{"norm_place": "pre", "positions": "learned", "attn_scale": 0.177, "init": "normal", "init_std_o": 0.0114, "init_std_up": 0.051, "init_std_down": 0.0114, "decay_fraction": 1.0, "decay_shape": "sqrt", "seq_len": 256, "train_tokens": 152900000}
Each number is 500 + 50 x the weight over its row's rms, rounded and kept within 0 to 999. Layers, rows and columns count from 0. Numbers have three digits each. The size before them is the row's rms in percent of the matrix's.

# layer 3 MLP down (transposed), 256x96, rms 0.0719, rows 209-255, columns 0-95
104:502451435496381554543524590486573500582515476522531571426526474478531488583461512519503483467548550526468469554468515449505537445491460403541397582475552451433500556509475516539485475548456557553418546396438483578433597496426555533543552499522471485420452601533479483517428526545510536455
118:555466469579531508540570520489461495467479463496450504522444498488517452452480526461424393443477549538495511463526501535451472576462509551419484520503477456522586514531504502473566452480472518541575526589639589396572525455501486461428536389477429616490564494541509625509484430460472463540
095:527517463529567452450461512494566447562471557558468502532423575490569534494455450547496441539530530541519467535478531491510570559497486500381526587398424549436474472559493474517513487415459421409490489435573452465472525525472592459526506557452602468563491500498430441542612555572468487431
122:471436471502495524484524352575459527514492518525482513463510551457565496590496545545449408496498504529478569416471469435460513453595538533479536434668549502443528415606497516447486492502535500578464515461466494480565440457469552496512597521481471520598439448502530527476466493440447448569
060:482405586522526442534565563529489504482546476419471559551556470493431476492520461437499492410482605500522465519528549509628467513491453512430396494509552534496403530434538474528485556494513517477489478547496591453520399398535432556524441515432543540538592540574469458517512416530561520454
090:515534480515423497407494525546479518483511542554456419556496449524473546509428490491515556556558421605469567491444567512560455534520559552531456424503579449561495434574547458403498547532530560516470452502401493509484502568420548511442434560461550466549535393447556471524487417486402542482
090:590595535489519460477401522448598528385506524514489473426479454561531484426493486451496455429514447398537572563434596527497483534559461513473474468496407490480520507514571520552537572496403543534444446578600479517472545458553514542504420560439546518501501502512415496494582473446483458510
134:528431507562511435552481545436493541440453505410513514410507533503595476555538528574439504565560622437561450455523576502558567386489555501479495489535460506468549490517571470494473525481494452481431596510472440571505556456503477515566473533547463460394434424500603521396500500477504482499
091:460504525463495502498538498513469350496541575484533467461538499572492429431418501484456518568552479442547558502478544444479461445462507505501516466559481539465542557510512420439465578528558404478600499525535459512515582381498542437430523541602514501533525471523538436577466528575436561387
123:497504508466484559469468517456489579415535437441471484461553504555483540505514475553384497539497625491515515459499510493567493517492540485523501447478466379460507546575544481532423414585399375499488560482527449486551575515418569462506527513504538486527545475383434469606563553503498446466
098:528557470516482455510470424521490513520458518563489530506529446487434545520488406433590594460561539464532497583512503496476503582562506484381506469422537641476550479541515587461502434542486539409457459447497553447460424511576504425495463541434517435485493569585534463427557582523546501517
083:402473534518524465494478498532436620540573504458488487534556549469436562518527424491580518497505571483453494468524489449470550471556532494505599554591529543429463482402549396474576493428483400456503541451451432468501439464538484546519515466520546525476534530449573371524508396522437467482
071:484418498506413571568516550514533652506516549510413531455556461421539515538485561509514435580564494466497504436490474460577376454589505444480472514480452481486477514500529492475475507583516459528572403568554481491450506424556434540473562536565485498411506568435474553448552449467457514471
108:467534429499450545503462623503569432527489377472540479518647441499416487588487428511519502504551480460524522553552465471437510506524507517521467452539527492488500523525502518532456541505464455537564330434463573570515539522519513514563547466444496480406528436448377517492554490510515551477
076:537490449425520499514573550518441544456513390603566495605508589440478546495512571468529440520549540520494559531516441441416570481459507376590443539434470566541559499470467519541496537601485493531456523378570395516549497514515485445462475506478505539429469427493484500495493567498481482500
085:384529513502458536570466526572424533486491426539497477496433524454456553443557448491462454504442507490484481512595524492442528421463535449535512593530557519432426531553466511524508493582456452530531431483506566397467579467568523534517504507434590569453536578484550550499450529474596491365
125:504451444544582468499511504575518639461570516547518487480487493512474516488517403468477476466572541446461447494539481529431618532523489372439481459528436536434485453570538461514461504619482430587453462559548528577481498482521517461509426434573499592450466476448465489580532531480480559451
094:495552426518504531480405519473535481533411514406412501429481520513520506473466479540547475476491452470556517470437475483468383580506615601501531440536482461530440499496506612424483520448522476584431378448453561576481495437497506535498552528507532534477491483495609516505562550579573487558
091:468548534506447514619543515520455604568502443441449441487537472481527516547580520511536523530567573502532542454484443447536489490471476483549580560575513451419598572480409510544487462414488606316509468449486555458536549568479467480488526487495418457512530494452508487506433468499493524490
057:491483514503490522556453463476553420555527553505530507497456446510479355551471472547492550477455507556572527503437552507438460458318430511543551520453511500494479540395513487567426544526440607450557517539507597516551506522522455538417418493531520506514528424516569523505505550528520591436
109:510425510510540471543565485526389499508486461520508478477446464483523553458408514477479554538571551490496519426493579513497521407499553492497513545557448613495452513489522440497381597448448484600587536503458503499535593421562464408462500527497472440550553414548558488553469571559437541442
096:472507501504464505561511505473468497469486398458493512520471493416527527452425476465477487424492489517509510564539535491488616598504490497538478528521554631455384450509501541497464584599516537566481491492447444528506585448463486530524407540428491575450547454619573513499479418524434443609
092:463526429427551540439409568521489499503483460530461449535515413570443506459530513547523462399572554422514484473517521486510499401573502457526558526420467508405492538571462485557502555548527547490633515462379449538489561538591520586434454514464486468457528474582498548452573502523507515515
094:530578483529533608575461441496550548517502477509517455437518587506506598545463500530455471551524481570402510503531454571454516472514498465601531409437530516487485488480490493477468559490521462473541553525482464530410496488422430440514605577548383398406509551483532563484513500550491459390
107:411538553580506582517541480515471602560457526462544523491538546527560527469460503534497482515578502516504421516541461526570568463477414483519476608467538510650550481431456404471512521529502486464563482465458470470414441468512471548542508395508544440530497479499588468457406452570482399523
125:566492514592521536495490507467478460493535477522545521508557467479442549431483576537485397514463529451575485564422545446497491569498512528483550437549399504482604463539555491531498574413570378499511522506515478472521540476426586473592422481469458586477389440507425481537512494538438564435
091:481595476478527572513519508499525416440598558325500458499511491532535571543491438569535474527550524522534493526435579499492474519533480508503533564455492429499458524451438516518507440391486509476505564500606514501418517434410487495496449507503478563524459453593426609454459583536512493433
111:415621519478441573554459399551507466378500515523501511528605478504513491553514569441527376491520474518479602531470552488494489574488617527516465462457495534484539479488617539415490527454490552458451511519462480442534530421510477495496497547540463519464490493491433545515476432424397574533
115:437519600528508455517514486463498491521530583429521484487652500490402599480485566482440366435569450531536562433519523493501527449467538494465549495460468453480540493422517551489426532497506473530453582440428559453542467483623550450545463556532561457435480527477517473597541486527526512469
084:474462515464531540494510469405536460527569568532430506488482512558501527457580551460469397517611513511436554567407465428501551548461536504557476500432484422521452458544531515428493484534566616432529497534532409447487456575569521434459449520526421534409559534469559536569477517573552497473
103:576427480389509461442435529499494468401510570548500466362449480501492541498564500436546542440486494568483582524495479507499527523528488480501437520384542590476504481509597499469513531467440552462449353531565567526446558476519528518572536566461548537498564554452548499521499449477487472586
097:474522487418486514516491614491518454432482470466533478447551442575412451500567556497475455520413489584481550514458477565550485560501533486543439443429505461467575440479469555569533444614514520527520472448446486576505497561482519522638399540546442513536394555402530487545487455520473529502
084:447530610511529531400498527419515511547470492561444478493493543464506632480457403505605420501506394471508484416428415447576462534504462556508491537547512516530460469561545476395522585523581495464504544576520524463497450524555474455387546506562572527460507536507520473471514454499460512556
084:496402505473456491571567497396507459426455530485591477473534467660519497489539466524479533513574527439434523490533506512508479451559494519491365462457491553493545473456604516524438521437550513444496554485476612470510578497471523558473391533466523479425495530478532576508589410475505530523
096:491507491500452476484569530434504565444474407430528475481596453540457439491566438442468449514465539529430536578511484503553560467470486526511418545445459516425639560566624482463451490532456496479523512541486477454510361454447506488522519483606488554449524539551432557430468491581517488525
114:544532578436410448575473549574496455436514551429433538452598520541537555498561567410443484574487418542500567485516470510438534481488535492531522422557424433428502513506589565506506456529567472527478443503541519583517555588500485438533452512493423434484443484444570503522479503492564472399
097:492546525513504479588476548525432599469539500467523484497596563473514445456537481512532500521474438485461492376633509453494433412467425511508590451509490489409564483458503445546496572485464514534568426522383414458535490526541503495539524476534461453572512482516534442410465443538576583449
101:489500500426567522548511486535470462484616474460533432478453553401615608557507499499511577518554514502561519489474508478497481455435482488510487526548363485487510488479486541452452589444527479507486516503500554529483492501523433519455489531574472401445369499565564491465396544550554630495
095:501547482420527429504505444443481575539568485551473495418560441536495505474495533439517610485467597524603381508508500441505489490499575627494449544480538436551490586562426484491459577365486432502544587525496523406465491456529548477485468469534529454531525476512570485506491502528469444546
091:361487561512480562575526445448506458528572480511418489457472442470432550584551563540442457397515557508448409439537534484537503500476470475523427562486552537433598492488545472539511527603486580552413574539575534501485455541467547546449468480405488448488504510479546470535531439537553516455
093:462503555573557473532489515537444484511500509531523467490588477511508524496512531461526541439572530543611400418542495473551517476516440460517485517454510444578399464529580429464298505484512534547466419545497544576496421477461491573408497453554489462547524488550580543472530485564453510471
089:525457523493461463460464529527537561554507502407465443474468545495544449475521523588399426443518552403533559469460470485560498468482605545486494486481456497505493562514458544446564506516490579532547441528497527561479422508503546503538536490572397539456388565498606524487421458581463404610
073:456541553524488466568568492601518453525519478560461549520478510545477470450481433448521423533543512470469445460476587453513493632454535456535432521488475507509475471475513528561563469509530529495496565573458485552567477510514452525448369504465474607421443386450584571402484415554509557488
086:424549588581525495469428507546460521491503429457453499614416470512446543555433544460566478522464458525562501559411538488477466578534403459500411534393515487488543560575523480610425549474442532574521413517499479484470587473530484512536584558523517492428516450480526499554482489480424490520
096:492421456542525545394543520549556480403564492502458455480472467536486500411533560435475448458478479488492597504526495517498558499562569604454505485507440446477446413570495573454525487464524579501576511528536548413546605537537548516421463562379464577448437449498539575507487460483484523480
090:485567469444533535519511596505433505464552552500456516596553465572426465507537544521466609519568499473514545451535445451577482507508497520485470531483483477542446471461535460486354382439501471488427515555427532551425573465435454665451452491549462497520486514521524498549546462555482564490
067:609537489497469480456393484503588475523543522534486564514399501540552393489431470566587461529519508509497483530446523556486431528357527448514504491423434494487521526558477494568543477525521500481478463524514459513610528538447378538442493453587501592426580424503483476465473512471511566530
# layer 3 MLP up, 256x96, rms 0.111, rows 210-255, columns 0-95
118:490519507455540507484532442553472446467454478476532540547499464600437496488551568627477587593543456468367444454568390444539482440528485548470570529519531507498548485463455528553506411551543556444522564518497567404460547498514494533553440460521456456497497480577500462435529459434545402532
099:499492515497458589517506503490383522477445466381488517551494446533535445589463452478566485444538518463374531539515442521536461529494506511565527377501571478510509530584456433545442489541441417533519439458558435540476479519491526505496518583624449434598571485520476529509528529439483410492
098:544423470426431475516504576531518559498502396424448464484497473518518392474566475586455566555491527572461558571492419508509619510495483516501456479588566432487473546445494513527494479505505480470526482517447567492476573536520554546552542532542476404536386553399505453527503407515503435580
058:466498489545498502500563525516469508542462413527580406566531470532466465531414549539555587505375514506490492571556416452539452530541429441482527455482476470516480424514482430500501482529536466366543517461460502435438484514568632469512463505532472491486512643570512477470530532483393507559
105:489479536427554517465524579468601492559465414447561494447482531541508361441531547468532428554557532543526561552474469510535490475509409475475591563538479545475472502418590476575488423519542450436531519525569611472433481521496482590527538504510455436511521581545459432549550560520501451529
104:516428488437555465485485571564502509487476445406507514530484547442463551532560487504538468515542566512463482570490454476496522552505465488500538490517529484552426565416440427514411527491593374397569569512460619468503452545421462508504549457447500410491583463590603499439453519548517516499
124:483600502430501441469565498519541522502473532455507523504563486453443469455502620588493427562514456442510528559515497429504414483502497491461598516426559480435548598381435429535479424434543521501477466438519520552455507519534476575560527442538502473536579574478445520522598428444516439489
098:471562427495445539558427493535523651508499487502571543514420464451560494532559457555590439541475491504465572517394437573427544552519550549618522463572536506495459475456535520552514457470483478499536532507486397508477470592437551468534490528484426407467518479509451460464521497487468385530
114:512458422498520421457461487474530517600508504506473398417551473520480378437550514555357478565470481540510489568563542491572466542472511485520476471472608506474555515489503448490600497507551508389457598488490474476526519499487456509482610459520489482475590578444482426581466447547511464512
101:538606467500506528434521564486534457448403433362591542476484445505495479495555553583501532577510496461501517567442534561408577451550461417502481586517510574522520403393489495499448510488545475434455490551532509494530569530566465511568455521558481489487435538547412488517534530512432454538
083:439541500460388482502541366544527537478393500484621523470446508536526537529483542558462496473385492501543567528502545546414455462482548584489592471488501493433494521498424396467529411570442559518556510394521518518516446525541497565541517450450472433533545543479449496521557549545534489509
083:495467493440540365451504445575512456491455385482469496440509484413513475520534465545513557492460578503501479487521546600447633446472504460449492551490491549415578478433502552614504554472460456425495512464590481451454554522453482527459485489531452542512388507589503452477553527502418502459
114:498500452518548503388549536519579482520524592534448544527477505480450474538578548574413524465455464490422554473529450489586450417518518476476585568423487545522611502445464543497532444612470519576503588479543457463472473532558471496538487582480454512506470530353517589464468456482484512543
074:521595531521574517542528466445530493476508462431435488406504426452479505444439429488409590431567476510510575497458503458446498472515479636502497412558519555399436503424509401526440505498483478475502421526437561545422536469487430519551522528581503501541509556503579539470524488482536401503
084:516541492550510522548576550546475504418433475411548551586488479482549514500422526527506577441535489477558435486548448500380405502508487578516543479490500557479457448398539473498494489560468480497534419423421525490499590457473466490600497437445573483646451496567520538471509545509474414504
113:489482537467438467496436536539544511403355497554443495501535493555516409541513488519493521549472477476553446587506481446551481513497400541464639521401572539485526534451496400506497412504467548485461417509526537510509487547491524548507507503593496459551447535471485539579647530448439507501
091:444517471540511402476613485492515479404432430508572539535437502542496495529490547525478534474460407512508536579500407524487575484455545437383484553513553477453523519404465438527487504536510501486513565521548512416525521530408502473548499518460545541614555596582550455580473427447528445534
092:502586542580505429447530420536473512523505491560431519424537510503530556469490544499501414510431561508519519419450525441468425489454506591475485550505496513490494561473434454479466478618551525545451519479556576574415511471504442508575548581543417462520519476391471452558555594444571490584
076:550525526500499447431518490496498491581384459472537604457439412501462548519498537445530571479524421551480518478495466522423433440453559576499515571509512558521524510427503442573489480555528523433553488382489533449475531498544477547659434425477514475516488478555471489441408451432540479566
106:438550428491513538490599515539550532423494473484526480533558490563481481501523586539505533581464481628424416515515515521473413583470499496570513533452567494477511511458487507478434400592544567435512516478520466496458459629539513540494499480492432485511540616451476467594512454430486502614
103:535544533459554604496415476481496546512482505513501479498541441551541527511550500571569546452512496491491493525459448480536492458547391504522616477456466470553535471390553556565499372440554546479550516507451538403502458491540516501471627516563548403488537473441546474510493566486583377512
087:586473503546634438505447418546549504481449588593496535487463464452561550514449519577467426483495507461424572512529496554424517454504626494548609554361503532397502506505444427489498464458448550527466521492508444496450517499478433493570559505522474554495505466445423492500483525466543501488
093:555475450440504459439512594511503600414481537475601481503462437415476435530524437507491551443416495545482519519602505617491524499461508465556585451487534532445474507444465450493463527561496468471456626470491568487474487568594483491446507597546470451518564560395464487539458516454495527544
112:494535533497492431385485519589495559553422464499515430489486414459551430529511429573441579501419467539516561581464509499543510445490523546482648405461530485468579499435396502573491484469397503540504538464483531489527507490465588525469497515500527401535468506572486530510477455465578427515
113:466521499490517483488464497497593619425404465437480473515521414513574491587530483521463498521561484552447554508508542537482564594510538508482545380463543456475501521567463474580540510572483426457467586507407486559464475552439473549542564533572436469470565548478446524543463502403422420506
103:592444416527476398463488466479523490519453429520533526390543486481442444582437590532494564555393430525442445513550432468583557418463477524552470440562571595484429495510456449410426490511584510479535513508553521564515525493471431453559532480496559526529540548519477457539484460549492518490
109:570482453517579489520419508531425644558514508485494561508550497441602477510487489591398607479456464505501516549490475501548417501511544460523530498478511587549552480474533495471516517511348439436508511419479484585528526524436450429460552564532473556523479529546450557489441493514484392487
107:514482439491540575480495514559470575538475498518564542618503394456494487554477495537421571513490520512465412533490450539469481446558505468574541460467496602489486419591517485500420422511416552456415537526509376592546487512576505491546449568583488514539414475475415482495433472508486472518
083:521502489568563479513545400507567509452504379522494461492454556418492551544553562514489478531461501420444438431450493603519383479462530565502575572482541472495532529486445479521526518616542422429441508488478515564533403463470536408493490598556516452513457527509577448463566534498481480558
092:544495505419481415464534685456483532504476416437551457512453515437546435489501480468467563448493525531509453553478476489454532499495404561499512516561442504465432558498453445563489589395465421487628543458438599527521594548424505471478483460511496411502457485539497496511471484530509497482
090:476576449596509550460518480443547476446519506401510499504436507532464511439546553486406500482502477478492389547516512518568500528451459517483523512560471602555562516491468485457534477583497511363471608487508552499463525424604481528462521538515460365487509562591487478474500417617487502519
091:498592432339542482496463467491406500581506500451588536526481553494503485471547595626490529584474535471471537535497502552479527466470513504491551474513481461451540490583528577578497509422548545504507440396469445543444550480456477617532469485479458448485487518471528517493494395578498422543
089:521490455520527562538477512559530615477598454502472536520490514446502520559487512479548384445524529522477529477517360541437627489470515627533484387496549507435436525579523513465428469505455509488523537483488537494445433493458468385520613458484523478569530505528492473468447570511547457556
100:547450481558421494496555507475536454493485474434503513479424452555423475463569548530548431471481511486486502475648413493506449462432534481542684364532455599505503435558446508440527418537537421517549464555493524531487547480547489512500441472478419525476486541515475454557549517478511527502
095:564553525453486400510597471438578446459378548580456513509501486529600519531499608530499503459478503487600506529471429458478568509476514436497541537499541487550579596549452481496420514532479444524551583446549463417530486584486413530480528431449503426491471505563519442534532482444549534551
100:501491476451504505428523518442504498449448570497446422508499434476407448456575503484416491571435582549455474598480463597546505590539509532560475584534491535484526466591511450535495411505460397393431525477573513585495526495484418464476517502592491560422542554460492477495548450539546485503
094:485544514565541447520550434480591479467476536406570542469497533566537500546441566501553465478555482491503519495504496418423397499455540541521532389464466545497597497450367475428547457604531507509489567429526505442534463447473516564495557565481521443546487520583456452475557462455546462596
089:495465515566507592544496446554561533460512549469461469492482535439477470536488461554527478604563533501431556540518490585557513444516518427569465556480636538458535496461523496516560480595463454401487477472532421538424401468520422485503548496530378499504518584487453403472486551434475426504
098:537498481523455524447493505540570593376463482461596508433512531445561520456457512505505517447442449451512517558451455622525502452489467557476484504483551560483402592492535514522569478562544525540505457422535484616540525486529432539543490592480453461529393502599435518420512543533471474430
087:475561461521506557455554539606472484553424522442505550472451430505508445433487439508427539533491531666360507547393450509438453432546490496491535471481557558400507549429473479558431528538529538489539540467527530536488449507524495531577476451514444439568521481505570456431510473474522466562
088:513456448559513518478428540503547490417437460432485457501477422500550500526536484469548488476531508505462490586531546442521494494489466476597561391549503547470546449422562487559489546545421429437520441466497437468480621515514446469489507602550525482523500602643481462457527452567416576473
069:460410488417498396471544493488504538457551554526415577553498441480531439546468514493463503499537532573494484620555461480488469465405517481530529500461513444442502526555466388506499425455486482455444525550489578490439463583539476557576502458579478412520578460408558452510553428441539550561
102:505506469483495531415399470544581468466479491535550627539394524448519468520536597544505510551511452418539456435481473482452589367504489465608512504450524559491449481475520560438461412410561554550514487477525538609464502563536502416556552509547516523445493515482482413501531498498486468518
089:496506478480517492472581548490465563589490502487453550532512493465469433569491550556477508553509493506516524466489399426432554536502526506435466547525560454501403601441400422612500553498551507451479561516482494508427500496466516471586568583550528424488581505505485536547473480391513407623
098:504518436541513525505516469623476647549482507468481500442458508475635495538421528517467414460489473560443624544478491487489515441507522512508526432484468521379546445492478407536471564447603510533559495515496536503522488511435438446485563495526484459583522494367499514481543565478563493519
057:483466495484523590474561490452481405452444435465472462444506437458489516547541588513399553548472496432464570472570461458427535493669516569540501448474491519482494561484517502476494573443501465529525475514476462528377495494414520482437588532562419501499499577515538497561564514554402456473